Weights of a small transformer language model: 11 layers.
Each number is 500 + 25 x the weight over its row's rms, rounded and kept within 0 to 999. Layers, rows and columns count from 0. Numbers have three digits each. The size before them is the row's rms in percent of the matrix's.

# layer 5 MLP down (transposed), 576x96, rms 0.129, rows 375-408, columns 0-95
100:531519514509536481504484536534513551467498504519500444514463507500449525517536477521516536494514481526508441523476500463508523511464468445487461500439513502504525487487516500495527497503503523502512517503467484538484494502520544480531495472508472509488526514484470515532505537473506463479
106:523483510510514492474471484456537513564432523549512493512534493518480492473497490495464500530518524506499531499493490477488552535455485526505471476491522491465493525453541497462495490492524466485503515512523519517543461485489458483487506525514479487511514484518475506452488510499543512519
095:544501512450480501510480447517501476508511510457450505504456528487499510515531508457476479525494496527482512550520514509502520537451516517503519482540497471451456478511517516534488533514527497502457494497482490471500499494520495511524529472454552485502451513496539508531488492490513474501
088:492479512500476514514535484494447475491489546508498504516472469508521526488480494512447472515548499515530468508482521478482478480521516487489495503502475507489554483521442497506513542533512456535569525479502505516490491488446539508496480477455544528491490485509498493541517462490510500518
081:499519472508513459497487489469501475463512476500490528459497543494522542517451470514506485542479464525465495506469493485527498505490535507496507482515512540527527480447490484512484457469496542484524495460481487532479530536491536545539480492504472519545522527478507529496495510506466526469
083:499478534542518478460461520519469497506518442467469467496497500511542496492460538546499502487497511514459458477450521504501541451508561506551468456515485509497538495503511510509474532476518523507500471505478526497496512487502529507508532503532519469527484492508468485488488489501518527498
102:514485499547514527500514544482524472457494505497462483543483461518527486483536464500521491466523485504469514534535481515489473541458552536506456503493527487526474560467505521465518490459481453495508488470478488520513519475530513498503531521510480491497488507471520525525473478493512475501
088:500514491504498529469531478503485559481501500498509463477474512526531475508498538487509508458528516504505512498481519447488497489494509526470481495505481497495504516556473499514502479585497513462489529521554495507522478464503516450467502504463468463487491505481496469521489553530549509499
087:493514508531521464487521468508476472478500505518496506511465527486468516537547538485522485522563473512513537504504489468484498529538458503502450511498513426517536491520504481451486461472493509505562490485485516475500508461514461550529493491480496476491506489491496512497514524510497478482
095:481490532450479513488513505497526500527486521518529515477513519507503506519483557537538469534457508499523491460501546519523516526501468528462534486546527472465499476490521530492518548468473484480443475463498500519494490498491460485516508508456480479537477504504515464542490476505500495509
105:504459528500531519527502515478512505534497519481473464510480518497495491496468502453493476462476477482472467460504507522511489466466495515554498485500490521500503531497490545505565479535510526476489521540476500535452495497533560489502536522492492490521522511519497528477502487478529448453
100:503514527493444481528488551547496505518529536457490475469534518494551464482528491539473508478524461482465499506452472527495484481500471550477483509541490495512516451506481527479522535481517509492494481486545471505507544495485510506470539470494498484508512491487517499489518487474531476513
081:430500514554508484511523488545493543496494446489506456496480471533465522504526470506482473514490501470474511485475504512484523514495506567516456494526486473501480521525517533525478565469480494518489498466492523519515489481505498528561532488505504507495510460522504494491471485479513498509
101:467501458510503493492459524556474524522544507545491492512492509533512509499522515522505465524529475509511532501521511526469523520460496554455470531512488522453527509500483476482497514501476506453503513506476473463460463554521520531456514499518482489532476504494473479462480488512484497502
102:516494486460528483472487525514531518490512510501456529527522466505497492526542468513505473508495514544512505464476479512492486534471466518500524485504503479471496510522542522456565469508523460495526532518456532503491452459461488481518507536487516469501517513499471553506486500474464517488
108:527545542460501511470471497519510519465522476514534510470503497528527518471485506493493506530501499469475518507490483491481505499520431485539491491533494505521506517520478525535524518523509499529460498469460522480464512483535479500484479495518451496519475547471472512543498545436480492478
120:548496510506458519508496545514486547479480488523544512475468526512531523515455479503479505493447530516498485483490466529485478513508530472516546460524471494505540493478471475500532499474512446485511483471490456525495488516503524468511549536482504492548482473485505530487486498477530511501
091:513509460490521456520474459508515529485492494476488472496510523501484507512498498496524514488492486524528534504497477466461433499487520485510509507468500441525496502497509480465502508490466521533513526474498471513451529515470493504525505466490518585518509564512516489512569494503511512492
080:464488482460533502499484505557527488522477514544500508532513509485481479519471495470514515506522482475519517529509535498509506486460503502503471522535521497498535494495482560522497525563539472505516475488483440514469490516538492505535495509473502491493478487433493469486496522446514467499
121:498492498501509470505506499446481566488490526536521517527474474514517512475543474556478470494519481483529544509510472515518474527489510554520497501525508498533530454534467502499464493506497480467546517450503459488516516496542485494489527479508501490502461495471516479484454481519478511485
109:500473521499473510484499552491460533497460511522470512533518457537485500475468496528453518503527479502526491548465497512495522506518462512489483498535533514511492452489449484533526514481531493546481486447472527536493495523540503499525466519515532472486468468520528472484498500497485500501
085:507479512498522490507476481474486487477454513516474509515545458513507473534485501523499513487574512465519484479506464466492441506451504497511428458480506525519513522487505508530480462521489550511490496505513530503491491477500496529521494517526491485521495475501503576494532525500511512476
105:467498533497528495503439528516516484531501469540491498430476450530509462532521460508538478508525497487503512533511536479478420509496532502499474487508520503497513492487503531477476485462476504518494501523458470501515468492521532507547516494521509508504478510511473506547522486501481512506
096:455486515501536506513535507528463523532557451461498484528497520522500508536525500506476494522491454477512486502492542482516506538509512512482526515512525470521531518508473479523470508454531495458515503536511503531473470518489442486477486509506485506481445452501516496522492462501478461504
099:490499491516518525529487521515482496526480516526526453542518464534511485542533486512523521542515472433538480528508483455513474543478498517520499512475482487533502497462445543498476496517515490492516504490485490516488471481523510470486488492544486488488479485448483558541492486482472506500
107:495482493488515506498515470529453474495519480518513469522483467503540535514495524478489520480462482488543553494531492528532496519484496434507487514513498501534486502457497502506498521456467549477474495513494462492535525541496504534452535514510535502484535490482479495541523448484473492495
087:521483517487522491470507525473538533443481485543467477496479499525514471476489542478486497529535505467535473490515505521531536504501484511535463469441522461489462472475527524486522510532484496494474480492513491540539536526488505534512498457488497495468516502503530523487487470486497533459
093:545471457535484506513460531471487517506527505491506495481478519443499462502515515530490463519484516495478530512480514474503468531526497485530535508540492466468511493530526504473501520511442486514501496485507496520453496510459514525439534480494484565486490519498541515484523502498495532470
093:523513510517496520498506471537504516506501514535516497511503518500481480440548453494479490496509526521453466497495503472491492529488502494487544511554488511528485499496463514512458516536471459506453528521544495509520543510496509477450444485484505503526461537525480490524477541466513487489
112:520482473506506502471502494506483470490516546497430476500487484495499491496470497481474525499499535470518528509560528491486477522499504519500487526529548478480521483491522434514499540500482519494534507500523487513546513542486509506500445438476485490464518523490455507477464521523521517527
129:476499485500493502512481508466480477541463502485462515470532472514515509502483538505532505489527487481502471501479531526470546497528515528515536470570528513498502487517526509474494503461558493554485518535494483467504519479508486517474506505508482527489464478513505469501510496454452443535
092:423466530461482469506505511512489491483496498505527501493465478448493489492475504527470523460467520498504508551495538455485537503515481516485491490539497515530474558494493480489529520469521486515500503540480497470469504478490512503525512488495528539527545470530477486548511494507474525523
095:514514525473493486494452566500494512534546507488500497510461480489523528506540528485495471467515515491454488520473521498521548491496483499519487485485474514501453506508504496469510483552458499515487499496489473492426512441509493464507517497509458537516500524512547495515521492507527540479
094:487541494550517468490502461478462493467482489508547485485485525490523451529525514493470486469525491467495423496487502489493519510515535502491531508515480492446512484504469484505495524568499521486499489511510492516493528519526509548507462483489487535545531486474499538515457518519514507490
# layer 5 MLP up, 576x96, rms 0.32, rows 376-409, columns 0-95
098:490538519457469501513504490489529494556462527473483513505482443520558526496511480512475482485494506479511480496528500478495506482493503500465488490480485480492455505500469464513510515430570533483558491506500478485494511472509497498503507557508493483463539515525478530496521501524523502527
099:502527473482493504499524491508494489502495531522463506527509500477486515501476502505508503504529493503471473547486506466456537504444519521514561493505482470518488524459487487518467509546482509524483510507541537489554460530491516440491482514525521472530501478468447499522449476482522519517
086:504466490501487539492481486494526500463474476481484511492511516498518498512493519520508462556459488466490536514463508482527531493484460568479470523532539570468489552477517500485515533500518499493512494515487560500524499464499469496528542502504471492515502476491475510495481515487507449511
091:492498507478521504530475504514471510534521488477520468563525487556494430441492526530497476459465540488507544479536486497505494497504483534503515521505481473473466542495509518491540526498503468484492519514526525479557497469515476481499540524493485463499487508507470498491499474486496481514
091:514493443510533512536532494510517506473481530490497518519500491480485511478558443495487520528491551477465500469548517515513491522531486506472507460477519503470467471465509489478527481508495493470496488494534505539526481511499485484518488535479524437476491554513484495562487491517503486515
103:496517505486498534507465502454507535478468523487438492458504510474461505550506495515519487533537539504442484497547507515509475501487520494484526500508526485454537526474498517512485499467481516483474488502509518510476480557483512461498470484509504509548509491516513513504518528498456505566
097:479463492563451501477514463514494510510482514462493480449483537492463509484556529527527491536485526483472534533483469479524486532500491536532482438528518496504497516525475495494529487470528487478504512548546487496491530498469508471503522490544455499503506492496528496516514502502499485499
097:495529468541486537516492515505496487521479540481523523512488536548508486511544565498487491533488508495532517543493496501484484483518469477491538498477555497483485465480478518478519485501498488500481442490507473495461505511551486450525487477501463494523501508480501533453470506518459460495
093:498524481499508496555536528512499452521494503492455504504487466505485463516505475491526490498452513497487502535492477520480455486510551497498483491462529483522500484487485463517460500486495499482513518506524460511507524520496520517531491470522484512460519493482534544446531576518482554495
098:455517517524495466520507477481507456463461551516505510464502482524540483518494498497521514503490512516463485521544494463573507482450513496476535516501539494492504498469503521520476498483511542509509564519522526492543498522464505486498481524474511493492505494456477502455470508471494513480
096:495516484485564512482492482513522506479500501503532472492508507517492517450521470493481525462509487522484495438524488528504530486554490491479524557468469479505472513516501489525517501518524472501519471489529530535548478489460530493469499491495479496503501478451551525486471512464509462541
088:538522478475514506493503471496540551472467561498480528481506506453455503507488451532462498481494521500510485502500531448502524515492528500490540543516503544479458479493514505482543487496528502506478502475511484541484492530490539531489494546497483466476487474501478513476539472511473514506
101:510511493482497542496478499507554480500464465488504510496510486480449503538470515506523509476479500487516484505508498497508584496530507471482509527492515473486467495501487526505480533536532508489517480485499494501444513479515505496492486526493465516557495496508509501468573467539434526481
105:520488507472480511540550514499494486513473486520535494502447498515517504502488496497512523499517512540493476476518526513432484535501486497507519540538469512522476520482494479478544485509477526473486467466461486518487482467486543508464513470492516499464488497468533528465481559532541511535
110:523517505509512527482552460490513513490506479506511501491465477451538525496520465479501475498523491479549470518503453490488514527523531490512457477494440487511516489526475511533507486490498548478527504513513526562493541482536499518448486526455491517520514509515493508488479485463536473472
106:547482499512546504478490500508454473520477524509509548506541500534519542509498498511488513521502487547477500481497528517497474532484533529499483503499467503495500485458452493542520505485510459521497488511493503517532495502471460468472439503471471464517452467477478517538479494545498527532
092:530524564486503531510517449503476507531494471487525483465477486537545491493501513531468484509533504524452461441498515497506546501468488512472512503485496549480475548519496516536510550537458496479507504509532510474524487507492475474488499484508479475475500468528510496529484469523491512484
081:533524546448434499489537495491456517467536471456524515525504471498513495514544521525490477521492537502509488474466537503505523529530503489561507484484481492522488483518494502470474480477493509494494463502510521503501512468503471490535493473518473491538474541527548491472508484496475484466
105:503538508497482503469514539533499440472532466520498510451497465489498489483478483504480511504505536539511443479482502506472514533561502465506500478490539508481501509486520534485524513463475490520490525473525548494486504521487501517529495563465461474486485491485476494518494507438490507518
107:455510517508504496542479487468516464501480481530487514493488502545471502540477519510489538468554493539500485511517507489526536477530491483455478526471503519506518484498484505499520496481501519477484466478552480539480478464515489440466498473501529473542464515507528508523515510464553526482
091:473525470501530521454468503512470516517546481466499495490492519464501492500522518498535526510469482500482511565490505532509499542531494511502530512531479512512498489488487463538505520538476504489492496476578514505527516483475473486509511481468531516511485446479508442450486512483530531500
096:453476484503474533548486505510492513494486510496520510513482523445512482492500563473518520525560467529485516489508514473501537522494528471465449498533499521528495489489512486540471528478481491506462511521510504513451469495495481541494436506481529526501511491490476514495471498488478518551
100:490500487478492520486501498544545480516500464454532552495478465531491506550433485503506493497429432507537498493524512534543503481473489488494490511508570487498492525512509479519512497492508490501500531520502511532502462528499510528469468520471480508486500516491521502509509482465466503499
108:465480454516522506540512482527477499553476505514554501513497460497534505515490544448528529514524519512501511486497473472505518484450520495473512479490542504530481446490516563481476472504509518519514509504549509478468460505468497510497493516515479542493515457470484482476468494515498496504
099:460501473498469472520445489510492535520489535488524533465498491498489505513479529493480521518466478524486516562571492501489531482492487453514499499492513498485454526493551531513469536507512512457492542529532482463495477476509493558481500519499523506535472474486497469502502512490490524488
085:535514488473513467541502486501496520508486472487533507492509496491515563516481469521532489513462493498513482512490487469457468527504524522503526548498513467488478500537509524520502559471483477487525525483516486489487491490524527514505495514481503470517508446532454495435438484480518539530
094:473480492517551478475525491488515500460536478526544531525541464536491528476486477515471496473531498521513464498477529522523522484475520500484502512533486535480515488501500465509540498490541473515484493510474507471530500515504510445498495552462528432502501511475486504510503521481494506438
098:492525518490534481491505519472455507472491547488494483513489529513470479474454539527538447524471504513485494467482510510479540480516542536507513433493523527495488526494534503457496477524509515487492515530432521466496458509505497536536494511484484480519481514476523507472519522528500498485
104:523473506483501478505520527522518494474489484508527538500475562520482523520477510465543484491483459532495517480499484547504543492519467480521537554495462495494453494512507483505518438492536484497447537496511510457485468476534484457478502519513510480519488457496543503517509501505493498512
111:516500459532499496464507475536523504476488488520535493460527485518488565470521527490487527500540497511480482478520510468466451556497497502529531538514465501511484521460475481477539466522502511488466518516517508521501458494495466506515492485524527527482470490525511501540517500478506442529
098:498506467509486513511563483464490471495467517506456500504524499528515519506498527564516495526486527463465499496521453538517487551523500499451511488511468465452477486475537481498500518511512519498500492498500508474514460513527530480486489487499515513477479489570488489499511551463502509453
093:523447485475532522504514481478523511529483501458495497503515473487499519491503497494444468549478468465534505485495513474475492585469536501454520517519506469488510497455514512525549511515473494501541497518493489514500475493506525467488529474536536469506496478501505495517536528470470480504
095:538473512478524509518536511515479489532488529513449548474481467492562490565520511500510524533528519498468566467512505529480486498529448495477501442492473500492522501510471485488535462525505492467463514470471523482522476514473475519504459507508508494495485502496505486496530500509499498494
118:453583478499527533508472538506486507505492455514464450524472487551491511436489515482504501500511506508503454471503474484524534499487507542500511469495504511512553490510512528531528487486463490520511503510504490459485514529502502504485489509507487498512451508481535497516514429499491491506